python train.py --norm_eps=1e-05 --bias="none" --lr=0.00536 --seq_len=512
Each number is 128 + 32 x the weight over its row's rms, rounded and kept within 0 to 255. Layers, rows and columns count from 0. Numbers have three digits each. The size before them is the row's rms in percent of the matrix's.

# layer 8 attention key, 320x320, rms 0.032, rows 181-194, columns 80-119
124:157134147135118144142126169195157140095088084144096145214139087131095113129146106106146075108134126156122198091149190128
118:129190126097122126177115073157071149160162153143161198094175103166119084157123180159155193148211112165190113126125076126
125:141106129129095109127148088140124078143110121107104148148118144091129130167106123149100151148168145121162095095169135126
122:188102199106144169133134122159110141207084141079120096149136119165171182140123117108143074117138191097124175066181170091
123:201159107110149094168124131119097113140098146059128171145173094134203136159112133112074146102113125159176121153133196098
122:099109183129160091204103120120195166117123153135160153094173082106126094101148117128133154162042165146096155108150070138
117:155175125102212141167111119092123136138149100144136146127129102098186094145137175076116110135119163086118068172181143112
124:150134189144079126107113198089105072148128173152095105130109096081134119126098147095113144084119087135188120157160111154
125:128154155145204045133076118116158136121154108132061120191082154092123137108153082106139161064158098131125093160155129146
120:164125114094135150103112138113157124107126126118144187143086159173095149115120135206122079123120084163132198149107107147
127:174084095112136118178062143088114155141110093173134102112187118137082159152141163147131120143133157089088154121176152057
057:198076100105096153146159140118105149060060146146109151190147144155147116160100084133172138162143137131108157075162194129
055:121133116109145134175109150173166161127106168158110125118129100174169126096160142137123117115090129144160106158134147082
053:155139151173074123108157117151139163111085156075119101050119197066166125114106155147127124117095132103168099101156146145
# layer 8 attention query, 320x320, rms 0.0312, rows 182-195, columns 80-119
118:141169114151188128142063091148145116154119098130122174068107118166103140097139141110097148126174139221138067183151088107
121:130111105117072092087124122091164099146182128116092092161157122128117165158147150085097089144203177146118131150120120108
121:143100148121107138161077112134144112132149175127097124126075049178134114108147085142143107184148162132170142144171123177
125:115096105100168123095091060127125135103160086084139142133199112155111129145149143137083109119146104129144145173158184101
119:080116153153115131137157090102165133177131118141124132118176155139131125102174118094144186093079157079120114190127085133
115:144160098153164136141182148118157156163127076154108121133100128122132178113166201136137164104105119142158116183147146138
120:108157161127103142038138139083106094138116115150113075110109126135131153085123143143134071175146092197167150148140126159
123:164102145114128054112109103141113151097088139185117097151180188092097099143128124138116188116164094122163120114118103107
122:174071115089156161087103118085146074072183114106138166097103175094080154139146187136139118159083077103106149106122140178
123:156088089116140107188109158109105134060094134146114171140143114152129176108123105097111133169152130116131170119158145163
050:136156097142126109106132124166111163148079134076112160067100159087144119098171170145110137077159138169162037171074143090
062:157107112131146087080091108100153099126096138128098141160168153091149116132135145095141097072173100172124099192170137139
058:190099135131155120132096146131115137161078102162129141126135148152188139129130128126114104175147126121118108096133076111
059:155094148149118100136113097115131101106129079142161170061160113077173191179126103076161081164185143174124153212097104133
# layer 8 attention value, 320x320, rms 0.0345, rows 128-191, columns 80-119
103:115108148101127158120197123071104050177107128078109121175176084155126116148078124146089138158164147031078110171135147126
097:157144132136150112080123103100093099130167114173160145124179160121140124201076121113190076118129171160105198116142094104
104:134128071167173140127158127104122157141101134139085146155090181108112122160155147143148121159053114107119171123191111099
105:118162136161122152101189161121151083216138117163118161157137125182146107151096164099123077066119142131123135149107101109
107:136159095118075140101151137101124098106094105197065092113152233125153156114175126171085112204082138171107137139195140165
111:099155118103107152156129110141140061129139174145065163096117142134143104084128126128117118136156175116171125091132098143
103:188161111131092122143076155149149132097092168127151151143138119057126090145104145114094094141082137112067115167117107109
107:106098122063183134131098104152115114139154098055150143115155189074171135123091137164084113096122145129132196167121086094
105:130157132106124115146146146112152134121096133121131142183090125167130154188094143102152141096112110214158142110138150122
101:140108175120162132103146089135122149098144133144111145146130136061115063114126101162054117156120125157151152101081114190
107:096124125128146092144185135131104151112101182131119124125101135138103157122133121173125129142112124074155190094131113152
104:116173142142115127156185050161161179129126166120118164102100106131168158088137106068105144097141138183110141177091120145
100:142047148198143114071178140129150096170148116117127094124095118099145129158153112115169113105199137133111138112176171161
104:078139157164150154139176094133097152058124150203154117102150150106124121063155219129178116118146121150122154129108087149
101:145176130105126137139189150132180052174147113133158126115159096160094151091180058110107133116140112107061120084160130146
110:120066197122179118098120148082149115066114116165111125125092167183109166103128141094125101127098157117101090094138196125
100:160107180181122158106163098085135105166184131119203146108132151072100057103091105069133158139146122133109158124127110163
101:137146112121175099071200157149103119101124165071183104126166166217095069140110174193110120135127135177065139154113142173
103:122131091097160084179154141124101088155106144156124147224181134153115135120154129157109120068110106127175108091066148183
102:152154089143109174120179102141141125048108159107080140110119051154116129074163075108084155152156139172196124119096121092
108:086137140105096149230152089130132118107131102145127142138168110089161163107095107160165079141096124195121099131103101153
102:084149088086148117078164084073141139145113101096171147141162066127108187158156065143130089170117095136134070084120141102
101:098108119139175105113157199143128102106157102100147123163134104096108134110139203183102137145155150100122123072121154147
103:128172135184137145048159135154161189188135153118092074092141125096124139159131136181129071143140088164122110120092130081
103:110070148152184129099153092128097126094211166141139138110204073126163118098103139153101155123099141122163134054111117101
104:132103071133121161147084097076139125098079171165120151167090121135137141107151087134164150104135117139106097054138108143
106:195147084144154093136169094114058176169162137132121140041146095157091122085099110209126133113180080132120123135126153127
102:095134153124137177058121129223164093135109034143104059124146074060077155078167062104134135132146171094182170115084135136
105:124166119107072119107092122159174091138107095132108147158122091156162150092166100154110055107136126199097138130090106148
101:159137168165113101150110072162132124120124162133178149116156106156142099134076089123167147194127135125133145187160155162
106:151164085130119165177127164092116122144151061140120171094156119094117126126102156104127093115136139154126119124228121049
105:153093081050185118116109158146148121195109154187158103170125135105069073138117169189106085138142152194129129116131127133
099:194114140136061118112171146151091099195162130153168127150155100085134094146084152158119157065093105152207147135171095096
103:144108152130164100146152166134138140133122175153074186088083137107156100152112093136122145156149127069176112156116154112
104:226099121105128154128175097124097180148049119144157061085128129165180101119108150129172070147085180061214121119114104096
104:155077123113158142092042099111109069033103126136043144142131115108144151105094107132131143142135123113133130127175117197
110:169146149107101125168101146078064096108123097096125108129127081119149134129145155164139168122107099130112121124126148107
105:154084122141165082123184125133128175084124105087147152132103141129099142131183142118145202189127136182061122183127128139
100:169092134074161057168121109141126155177142137097056127158097129142129182076127122122126137129178096069092174126124072149
105:127098134095156119158145143156177169131079141147093140129141151127145152172103101105156173114121150082136152140121130109
108:110112142191129126069120140150135104132161152183151080108149172109160162110149140161220159080101072176134129128114147163
106:168146108118197132065072079137122184081114196075144159123152122095175118120099147093104086178141132185107122116074147168
104:127126125151105156143152130081180146106143149155076148131147078171134079171168101136150127098127099135086150137141157109
106:097105154170106180139148105102156075162198109117182055099163126118096154111161136126087173170109156107123185121107070102
107:158122180157152155109141099102141117083215162143151159119078105107139122125089116193133113150086199121136115110150144136
108:100168134158162137105114145138095160107153154151064142120084153146144159177116146194128095147135092115115115156209116153
105:134142125078188160173153102116197128113142082121132161114097150154072120122075158169122102153178150121155165136128119180
101:147136102160168127095140101111102147120094187161158162151203166111164065165131044183104111153125132112140141176130108090
104:158100136076113107144183137125184069120100135170115157105138167111154138098155103148114085192109149189107122098147177110
102:143090184150127117070102109098116075116102112108149105108160103116125086126091119117156181185107096135163098109128157108
098:160122152166134139165096151150138114128162142089126146090134168091091109151091117140095118105139105147186086103090084103
102:154124148093091132134169117085146086089129130090096102071128172124133079146158123104142134133055130156144138118124092146
104:096101122125134125175131185065146076152081122109185120158111113152152088123094055183116118134119210138100106156137112139
099:139127061140113169172094095169132130113103085146092141185107120137148070170135141147109163104085160095086112171144118122
107:142151104121115155109127143153159158132122071178160091119189135123096076120117130158157099121137130087142145128124153099
103:160089159119087072108138143132069152101113169070188096118109161136144112146131138120077125090133137128124121189161123120
105:148195113065133123122160159135134163144137095146129165142143140129160158112121110101112071152112121152164129106113155104
100:150114106155126090167067111189148087106114133108092155128157107160149148070101194144161218145126116156146153080109112145
103:142117163104061114195138109129108122134169118129093110204167129142135124093120118109125150137101070154149126099139152060
104:071067150110097114107128063105166098171127142104127113097160079201208135080089128195087123122154118069185128179100154152
106:108161091123149154151084095151121110114088115068117125158114102126091156186126121183174151081180130142187160130118157080
106:160117176158071069135155151158106111047121108125061149143188055118139134122075070086135146090101119092131147137122109136
103:160109124166165091183173147142171055120138098125127128113147140106174152111140149131165101101097102101127130145096151088
107:112131137116206131163124114072108081123136132143170156119174130142081127123147111112124101099120163162138084130136117147
# layer 8 attention output (transposed), 320x320, rms 0.0584, rows 128-191, columns 80-119
101:119068134193133137187113084137109153053161141142116124112149115114165054128139162078161120133087083146110166100113125167
097:130071132107127107135141093187163144136124148171127196124111167130135143068101173131106169205158177135136109136133102182
101:141151122088131134131152138131125133133156119168065085111128079137092112143073168130114160071142101129128134150152160087
102:139096173090128081102114113142068182141152173127116168115145170164149113118133102127159078167171139093124130100171162085
104:136154134148146133131095092162189141130131150088157121096158058088095174133113184141122127137135102072102134131093060109
106:117099144130144126091147136078177151103146098159159158104035172133142166151100145142118119098127071170117133183120076163
102:143115137090132115122122114157132140130156075148145108129090135089130165170115126107119106161136137151145168131108157098
103:113139137092070141123127151161185083117122198215126155079127170151133117151155122148204141108151111114082110101115122138
099:123122106083157131108083132114069134158110134106108120118157142081085125089129137151157150146200130090146106139152138093
098:149128094092118133209120113140154115111110075106111123132160107126146109152121097119140146132185209138100112111208064072
103:085178088117106141135139136097152098129096063102154086132129144115120110128108219116154179131105107166156088088165122117
102:098158086147103132130173156140167131072126109143172121163108171113133131113109163163075151151131129095165126082134079101
098:093176139129151168177073080117116182082159193133159178112125144096137135098122095109080147127129159132143113118094106152
098:173092152113076122132119071153168082183095127089082173145058112132191148168080083114084093181131151170154129123121169125
096:092145148116156104121114136156115217097122209148120129082138123166141166159071117132191093130103131148105099135128144137
108:102149115145155153113114119159127135078112149106078148112135122138108092158107134125156145163179086149135183124120061094
095:138105126088176123163115177110112096086076122139093181086124151139145201184095121099172112176097096096118128123104139098
098:158069089086120043153107144110148163136056158177135155137120090080123164096170095119134085155140104115144153067143132113
097:145129135141060091135114116110148186115103111084144105093094050132100143108170156101164114150096165116093098158141128108
098:093141114083157136107076134077148126140152061077149086187116095083202157126165128130168085127127148144113121103151153146
104:124121107119089097088186098126123123159110111117107080113108081149157106126083101103131174104103117102086145143144136099
096:176124131137119114159100100143136112150143210070114152135119190170137062106162149162143185104131157121111140130112108147
098:100135120179127133158101130100096145233126125122122110147048160179180162169153061093129113151090084130135118149079069088
100:111160079062137069134139089110120131113129155164150136199120156101084167137135173110140139088128169172155163150156109120
099:095133158141108111111077113131152091096089110151168127146148183130159156114119121116131085137165132135085188161098102092
100:087154178139125088138184162120085106124141143075074149126091128090115141126133174096104120148178163177184048202164174094
104:139088144146154111074123129112180120171131132158128132137181070154143135096111115085085170117101184145111141111143107094
103:130128095116181136151124131095120124031143179112200114134083139120128103160128118097087143119041075197134164067145123194
099:147147089199134210111150107131116138107124127105154109073123192115111116162076153132152136125102144130122122133170164172
098:128058093118144138147151116045089166099097060079102163097102135145136124109137153106107136130174083122156104142138128047
104:085089133083136104086144093096088121118153162182113090123107134171114104159136121156146051081147169065122153126109138128
101:164185115154113130157122111154140149101093190152147156100153154178119148140105093155127164128145072116169136166142121090
099:090116147119129129165088122121166151079125183124132090186130197146079124109193090155164106122152177094106122130111146170
101:104168088157141110133104116133121112127089050187154135099140103130131148087155119111162175112119100168090103113148115121
102:135140114124128121156122154165140106109148088178165164161187107135124150136146070123123195161189157152098114144110116186
101:128186179167115111069180138125141121155157092118147094148087119101153080144179121063160147119162162144128065157113143074
106:094166059160172113115167151154187176144183122119103167118151088153108176135113104101162077134158156135101102097142148147
101:086157151098110159121102165117127154219157091142103177096189112191151090137096082117187086166115088146199130035142107166
099:116096098142106095055147154106125040066076149153192184102148113101147135145101102138153160115122135155129086159177189081
103:118122138133148118090132133077096143071175106142184125134112121153062165099129165111098092130159147175018119054044112170
103:080137131070106120115127114129123080128128136075113166139107161105126091140087142105126118159105188112111104140080094094
105:087085166136137117184135141129153132117110069121140126108099140107135101140140153138136149083111152188100148169205104089
099:183091152107148172053090099135153120145161088134115155147131158109088136160189124125133110145116127135133112114095156143
105:164157112073134120133123145123123171108052077103138184165135132201146146151143163100213181130134141174136063115128181124
101:120123094142081119131142132167166122159047064159114071142091116140118138151145134090095055147117090085074085102094096139
103:156124090130143112149119142170156155184148103107142155077128120072099110140099125067150118138093141141130099165100138141
100:112143110156075047113114129139069141135151120139069128097123085078104131119116185073157146096084140078131121129144180080
098:102084128082159135163133190168131087150110089152109077137072136078135135113127145128096135108104171125159112130177185091
099:090123130142169134147110087126106122171155064105147186134126154139099137154148136108105183131115111046151149152130091109
101:182134059130096103142100152148155133140163134113114173179105139195121104130148187131107136088105141199102170122158150127
098:136140147048094076164117104141086120114126127114106101168055124113137100078167089144137102097153100142052154186153103210
099:101106096130145099104112158133119071140127171150107080140118081141144139053153089127155150136200117135101156167088094098
101:174147130119092141102134042123133112116171124140080211153136130122113111169097191107103140140139081124161128164100124105
098:169124125152170146127143096094162112161166087140131106132174102159134138082118090080158085126094133175137103107095107154
103:104112106112104128144122110137099109108152137072112196137138121143104202099067155141134130125146171134086109154122137166
098:130107061160135203133117118103138105094144133139143134110084066217140116134126171122142208151132100142098150147099121118
099:107154120192178068084081096115136127097133138140105136174098077119094148138152108152142156120112165124118112123117104173
100:140108183153150155125170125114104106167161151156168112136132133133127145101166142074147102094111165182065140155138133137
102:148121123099151092077141184131137152146118123147140136189112147095138135155122112176160122132148174088076109109156121163
100:174189116165179115124085088141099151059104123157174109116110139131112089180112135081098143181096097180156091077176149173
099:095116143131098104102169162095128150162096147182109071111117153125122113040115126046088099072127116147089090135124080106
098:124121133132191131118121108184144106153149153108157124115063102155137127142136115093068127150135107130117130144154159111
104:090116102109053139086105136065125172078127118106150133104092124153128072126078071129163107169147150145169124052118138162
102:096126093081104159167139084132114101107095181092148125166128117112190108155094103128179150118104147105164148106100128066